config = dict(
    n_layer=15,
    d_model=256,
    n_head=8,
    n_kv_head=4,
    head_dim=32,
    d_mlp=320,
    vocab_size=12741,
    activation='swiglu',
    norm='layernorm',
    norm_place='pre',
    norm_eps=1e-05,
    positions='rope',
    rope_base=10000.0,
    rope_fraction=1.0,
    qk_norm=True,
    attn_scale=0.177,
    bias='none',
    tie_embeddings=True,
    parallel_block=False,
    init='uniform',
    init_std_qkv=0.0697,
    init_std_o=0.0697,
    init_std_up=0.0697,
    init_std_down=0.0,
    optimizer='muon_variant',
    lr=0.00431,
    lr_mult_o=1.5,
    lr_mult_down=1.5,
    beta1=0.93,
    lr_head=0.00817,
    grad_clip=1.0,
    warmup_steps=0,
    schedule='wsd',
    decay_fraction=0.72,
    decay_shape='cos',
    final_lr_fraction=0.0,
    batch_tokens=131072,
    seq_len=768,
    doc_mask=True,
    train_tokens=569400000,
    steps=4345,
    dataset='wikipedia_en',
)
Each number is 128 + 32 x the weight over its row's rms, rounded and kept within 0 to 255. Layers, rows and columns count from 0. Numbers have three digits each. The size before them is the row's rms in percent of the matrix's.

# down: layer 11 MLP down (transposed), 320x256, rms 0.183, rows 211-227, columns 0-127
# gate: layer 11 MLP gate, 320x256, rms 0.116, rows 212-227, columns 0-127
# up: layer 11 MLP up, 320x256, rms 0.128, rows 212-227, columns 0-127
down211 105:135120171169139121139138122108137074128170112106118125153152175113135125136175128121188131144173130105129108105077086183142113139080126113111125085148169177191065137160131126129147092159120146097124119101158154095112127089092118138186175118119134138149108205128165082106159133121184080178115116135114188116126141105168146187099206111027144145160158180142085124145087118067139110167124
gate212 109:088145111166088133147088159102135086134119162133160169104160177166113136198107114151158157093179115097081171139086164177135066187070098157154115142149122087128118132155080114179093155090070153155126208119097143156138094146078143168107076143124102119090073170169102098112113135081138137130173151135183104173090052174105110097122155168121124156090093111130146074122084069097094169115149
up212 105:144146124109113127141193116137127091103069142124168186109106096171144157137130120152159188156141160202154168136137102116180055182169096132175109123107082158134167108176011102154099147083121103084146131151185137182176145147124149136160099175086128126156046116132104103145101069138123194130152159105120135103115096121135134098087149172160116187119128127108072098159098157126134188095137
down212 094:105109140129159158066077143046105146135132137195161142130066114086108120124158085204079093112181103121109142049168103143138104109103108141134118137087166121127087146129057102140105168103148115075136142161109101156076143158144104169108138159146159128119107119142121102159101094168154161125138082131160167078180110139061134157173150096199138139108101188174114084156119123159106163124109
gate213 100:137128158126107114094156127174071127106141138120076222130120109115101137121166132113075183133076098156116109143114094131178143111154112120158093138100044100097189148098193123143146118114129181153120106174166097118115102108119117160097123136128120131121183110218171155146097171135201173101119155178152155129128129106140149147171144074157157183128162113165147144120130097100125058116136
up213 096:162141121141161159176181108133138161047100161120120060122147065129114132074129096180093161108175128094057174148172097070134165131149144125174098110122127160154113155113149186092044128137110116172158131103199062094171103181118114104113102126152150094087134143132206102133187117153079120105134148104082081083116074119149127061190109135136128157112127107150138133149127146112113086155175
down213 096:121109154074146203140114132137094130189173078188118173078140107106152140113146119103075108129114117060114053123117096133153108048136108097135158152056075153173140112087145141109137120156141153192070126151161124124160113093174144103135112098134126112157198081121107099155131122126137113116131161134195085210109059102074111111121131199102117103124122126094082119136160151156153129145134
gate214 099:112079130122143058117130114136194154103133152152120118138154099162127156120152149075116160087130083128181099111098105131138130158093143125146136223124066113125124123111164194155108167140120159148152145112071095058132129108137114179122133128087160081132102135158103098126151126130190116130174090083126177164065123169099104137092156089081150102195139137073159138139112139148198196094068
up214 102:135165115128114117064200102147072096091135153115096166101089109121206113145164136180073126103207077117116127137111122118132075100131117067144140200151133136136117103080132164140145153148113139089088119113123055083186148137093106068151191122105148172178086151104124087116114160129157104077111116175097128131155134118167125138056083126189181178127142123182090131127067132204102102134108
down214 107:137140153147073035152115129106144124140132142127143132174086143089176079106107169119141123154060086150109214125069111146121118130147146136149082157121146130205111107160083063166135179193151156081086139157120155138091105126121115107141150116103165105072142133121089074177065125137082157143105114121168180192098187111151161109127103115119144123136149138165100045084131176109089117154101
gate215 108:112129116152146103183145106105118095143148118076109174109157143097125154136138143068124155093134119173103155102053093078149172117102128156126104112157135092131160073156167145109058134148116216128091131200175161118088122185087036058125154089129096143147133111093165127138157152025147157127167140129110115131142046105110170156131160135099105118086140160154177107177149148126119090072167
up215 108:129142139177106137133155126124093156106137143123155117158084167128102133125139175115101159148120134074166155131147145095169106146196105115143142164102084083074174115095076092065126150149121175085133161127153119227104134104149161178138112123130100158116125142133165120151168129098091092123097142121112176095101142198152105118137142161180165106095157104098139132164129152126139140103191
down215 107:128167104131116107111149115068105099082089119145124052107076149112149120152141153140083117193128157117198154108161121131067141153149079100127164175082122171106148177141182085094099110140176149080141174098123093113153134144192190138112175163152120158098123092217080118171119112148142127160148081150141084170103151129097154076167056117122138091104178113082081135112174098137139169143158
gate216 112:107193108132081133101155050092111141145157191137091134136148125154158142098203172121108077149167195120149153144107134163118121163019155139141164117114110159097115143100141104145079136118188158111137120143119131184107078132134093146134151085070147085061097117157152100180165186169115093109096129121080113101065171144133149099081141132142117166160135129150146158105098136118111187078089
up216 108:136114072135153089119145104093057168121135149078151111160138144174109156087159101134152170119161165123166144104097131100088118157163096191113121100108137092083131114179070080125110108096095147127187153139110082094152097091086176077117159169108171162157118119091086127099059112098142121117092148161136124097096138138078105189113072146107131158111110147080101147186175101164118155098140
down216 108:126113176066180133140101118163126141110139135141128131135150137210102116156118124121132089115138043133137106136111191141127109134136152124100106088120146137175150131104077125143103096147097169169133125139149038188154183155123148121125136152160094181192170138131141153082059210112173102165113151117112098144153089120161150100100116075131134154111131141106145050153114129104169110101111
gate217 095:156139153136157136054110138110114203141146122114182116133103095083162090096156150103166098078094134056136143079080123170154108147072112072132180158134112100071104156119133097167153131173060098152143147105139180128201126140187147147163130074086121144100099152090134122097127109160160164129141183107106136159176103155088099135112121110091192167116127076160182166166085208115064072118189
up217 097:129177081072130145105098159142127129084134178131057100193100165125148152083098129145132070140134165130159105105158131116113125133187165158132151108105155099238103126120128158140130133097087091158127106094153087112120062137107152111060106130168126107072119092143152071109087160167093157131125052114129125111115160106127161144158111104117100173117118126137174052118119138145135099158182
down217 101:127160137112116180070163099130184121088083096118086165074118080148113111126158141141134105119151097108123107127140121123164152138104130147139084139085161131092137139166132140058227137157105154113147130167110133101197117119094083111151169137157155127182115153154143103107147116157195165144100148142099090151132135113089148131104078130095197072170169123116100133184140121115173183088042
gate218 105:143142165096074142079143150129178113164114146072163138176104128121147147163159146143169167156156151118170057070092133173146139155103107119110158170084084136110096180157172134165169159141179165135152101105069070142151140155200144086174162119194084147125114152183115125092123141173120138145171145146083107105175138120101093114069158112083107181073139147211193064079136164171110078153137
up218 109:071164146132162150149098153113161134161111112095156142154194183109104200105082145134105042092123127097143142120120088132073116120133115126136160126141108136142141129092115174185094134138176148152155068105067185081163100133135135097185114144075155105070123147140171161113073125089113112142150055078169122149155097171094132133102141172141140109175181149103121173129121195101134188079151
down218 107:123195111188127192140133159112154097103145131124139155150130133140169092143129172087115118100114113146140122177129111111202128119086103193102137144158074095167081143070171150106109129172152161119147137149075073075091163162133130135135153164189156126110146151108135122085179116089135141122129127118091063093073149127110147087082158130162156163152194179082127138154167121054133128125155
gate219 103:129125181170107130152149129113140101145123135139168233154112155143124110122143160129121138128128115108114097083125134167150107165150128149107090137109110090145127112111105118119103137158090147158116134111102189125147128099115149163144108131163103191104157145156086146094138032113077191119162138111173136101121112140069203126042090067180188109115119078158100177089123177164168071216154
up219 101:124127075187106126136114121146123162053104145064092125120111152140174125078126151125219105110127117152094161113122157145138132185099118168181143126145148117098116120139115173161126154061095137122160145136139133110166191142070128078118143223134149118123141145061146107119145080149171088091111107195135124182111109169132092140128152116126134150127048125119110127126090157183075141111132
down219 102:106128188160070120114192119062120155099172109088130205163126100140103096121137074125038191131106142148091149125139183061166139140115091132170145156165128197087099126109138129105125140151116139113179166083076106149083114110119129122127102106141188107067152146110136143114129145131142160110152138075127090115160095132122117110135094183069115142112147160066159130105092070134200175153179
gate220 101:065078110132133150150168087056128127126111109136132112059139196107106098132140159118112137112165145138151106169127107117156135097077135099125139124172081140118143146080160122113065103084121157109153119138123113124086171094076144152139121086098102143086083096071149159171141129142135119066121176112128128121107150108064109121122126143133158136160090100081077138103147161141188117135137
up220 107:152099136109101121158175155117141092095137129122153108197162160159132150120106162151174100129129118104144132153092060065130162138102096134150137170117141160082132085117123092184139104158128100150155050102076190115131125107073102103105063102115096162124100139149106142091128122127174129135052112135059141072159138103089130152127169168102140141131104144109165125184124102112114207069136
down220 106:136144078134118066157142149157129073141114106115089103132144115129162139155124124104156065083144178058108154120119114134105137173137113177109168207072126128103100135115142088145160106125136088142133110117106097131128122139145154086134095126212131130161090155083106098133105100193149125087153129143136045165130074099172117096113158121189139078065112123100161114138156157149084143154165
gate221 106:134097088121134092143113179129104153107032135204133187107124153152114135170169142145115091168165126148170089146189115144141180147134110168131165134117126132133140125128138152098132117090105162147116156130114109136138113148155120182117148109154159128118091157191118103067115171122134087143078110142171145157148083088122201108101070081161144112162191138117099157123136094116144160151093
up221 104:137150107175172109119132107068106114112154107122165121140161131133141132129133143112163109149125096107133135145097171143142130163109159070098163123103110143049140139059098144165051109173177174126107130173085127145140139125181151120125090123143059169099140170218145146082160206120107112160100154079111153192109126169135079126174131091130147104153162172121111120178184158150103180120102
down221 107:146063131101122097170104206122136101070142094188160129122065105124109101107094178153152089093152139104125111136163125080113099141096103117120161111155148144155169120094171068183128108103165156159154094138146189125159163152198136130104117104152111153069127179158197113109188152142161124093135130111125145181108130158114082124159124103095137105125077154151147123131127134196130090110067
gate222 102:136144053097104123084064105123115073055074143143141160150068138085151093138185123097119114137128082186119088116143179110198084098161119107179140178116112093127116132159090142087120145155154125142099169171138177096094103130119120041129108092091093058150129125128132118083123160167129088101187172175097133154078162111185144139115185108087195117086199158123157136117094132090113122111136
up222 100:118139135111112117135068118162140109085182124100110128093121085072113161134150128115136141084148136084162115105118195151083085135075149153124056122141150080129087113080125072177190096153133184143108124150163160118156076082104121196126094134157141150123125135117104109201147146096103129109135110147175083059134086166178091148114104101135098172124112128104137129198116096175142079104118
down222 100:122110150152153077133105108119176132129092058146136081148153133086098105155133125176145136129117144097049115150204092096111143162133132135122137093125110142130147134146087226109147149130074145124142120122129075090116129103069146088149205120126167111116084173119120155127108055111147120172147108098094153150129167152121156117066117093027109093199123134065147121152146120107122137109182
gate223 107:124112107126164148094097096158132140206150121164158121095209174132118121127138134110178139109158134103138113135106069141095101149111155138137098172110076112160170065162147122167109165148082152147152145120152125192131142084124077155116168133115097195123120124151132085104118105122136088163137115086160158089161127171067143165087097124080152153171100126205108086142118149098129143094106
up223 107:149181102113167135193146139132170156140115120176168158118063110140114099153158130168125130099085100175129135154093090116132115095133151160105105096102135113129135094151102115156157205121157194183133156130131136109150125092149104125114087036166077131133175170128202108142060154156162125056133129128146145134112106144128125147110101164129117088127132102118126111172100096200120100102163
down223 106:118110099178057076119156154111122110144165160190102184101134173131094165106126157131139148068161100138098141154127086200055133157102145112110141141191110114098087139102063143141179060101154108137138161137179117160133114062081112134135153128161070115085156088113142158110101118157160115066169105101136113140150154134163137109094088158149165104161092052134192065059164171141087157106137
gate224 099:103145109113116129105098149194158085123144086189133078106112128124162162153162104107146190127147189119150187150137167133114100125177142122088158078159199139162175158170145072096127170127107133117081162175117116105098121129107101131103148173135159144096121100117098149109157119183055144131153144149128110156132166132161119073184142187134189169172104149072141172180127124108119091085076
up224 098:141095148085144140153115170135102132138156183130129074174180169072105152095073152131086124098105201166175133187098073069115116159114145138118129094134174144107067161137198159164067156083147132128131157091108140131188138154107126172151138096173098124131119144145118134150122163154134157106109150133095156093148092153151175160104073154149151100133107133149100154123124168219141109087094
down224 100:101148119068110077169147125094144131140094140177103154130114176116154132149074138101094083105137194124138091127157166156089144132111140160133112147106149143160155183167210098145105121123096057096157096109127113086120127086149128156140100131104181139117110143151090100161155151071171087104114082154167150129127161153148138139117205134174181145157144082093138101131086132130152130175191
gate225 106:183118113064098099158132108128143089105056126158056112118188176152164106089145147120209143124131094128091130121142090155105115127115096124145129097073122126104097130180135072148152136115096101142144113154122160130119088089179185119124096169105155194155073165176137129103120135129164109225095102158120112128125158132120160145083141154098133139123121087145142095151196109075110143137125
up225 110:105074163130152139133052126096134112080115124082117136123201143137156156129108119158117166132072200082096147114095141138142191132146160143187120152095141050121195125146075139128087049084112168174136061110153171133154175069115144121214112091142116155153084159104085150163146145192148121109095112158147097153053115121145119108155113137187177078129081114120135136137120121063152156161096
down225 104:135073109116135099168113129136130108136143070167173123095126124149152150135153159116116108149141160113131162161153153180166135127169090095174135103153095081121131143137217177153115129130116151164109104153131103137082158115141096113122102102147144102162093144231125107102140130112126146079105081138127080108138130103020148058095083105177121164152143127092138127116099154113184107104115
gate226 102:133133134115147113113133101173157167189116191058149139101159161114099155164129127108137118101128102159156135084139090115163147103157148120093160154188161177137117134140126152183130149133063137105133087102142123163133106149193180135157136130125153163097167112117121138139154086096133168140120147202165146116063115111157153084129102136121134195071090151138089127152102161156076193099114
up226 103:139145118162171071085120085058103098176155135225060063175084106070149145141133135147166175156096153151097148127141142171162130082156109151129095108122131125141137121094145042155100101079148170127133148098136160160124174177137131155135120125181136121124132082073135084116128106209120117130194136095126124119129157114147136180138139109144121146145120143132163060100116153142025115173117
down226 103:138100113092075135118115206132150092134119106111153093128143148108055099105141151081123100117140177131105071046178126103139126188195123158166110137131144128073151190098146086096111132116083062175160134116122118171155134142129146108148136165146109168113134104166174121081178132114165077064096098058139128074098112168146151206111146201135127118129122092134115055136106154096141050133140
gate227 103:111127169167119199142142083146135185083150066136146161117141138099136175149074146091179160152150164116082135077176102138116125127143129178132145154121102115111150121133094143071163094132142149176108137196088168153098129113132104072117147126170143114117087127114151120125133107129154129105134106100157103075130121184126138137163063139165129131091125167182150134177138101142140137110125
up227 103:129091171147203205053126170094086148091131143149208102172138118129123167134103189116086099119122113168098137106126144145127107172159130123137127152103083137081125082125112147116166151149117194125140154096125163171133170141145079093103141112083160129163140105113118138038070113074139209147143114118089035088113137178162089136166172112157117193139085111123178134090167119168108117147154
down227 106:175118125070132146101134103155147096145116135102133136118113077174119153145054139103159163157157115145161137047129143130043173082157158155138160147118100107119156105093093116101086109138117113109120116112060097134203159124114113165209108106155142152118132103158162123101144102143194133125180099140106165120109100171125141131132055067189133107173126171139104165096053139191122080134136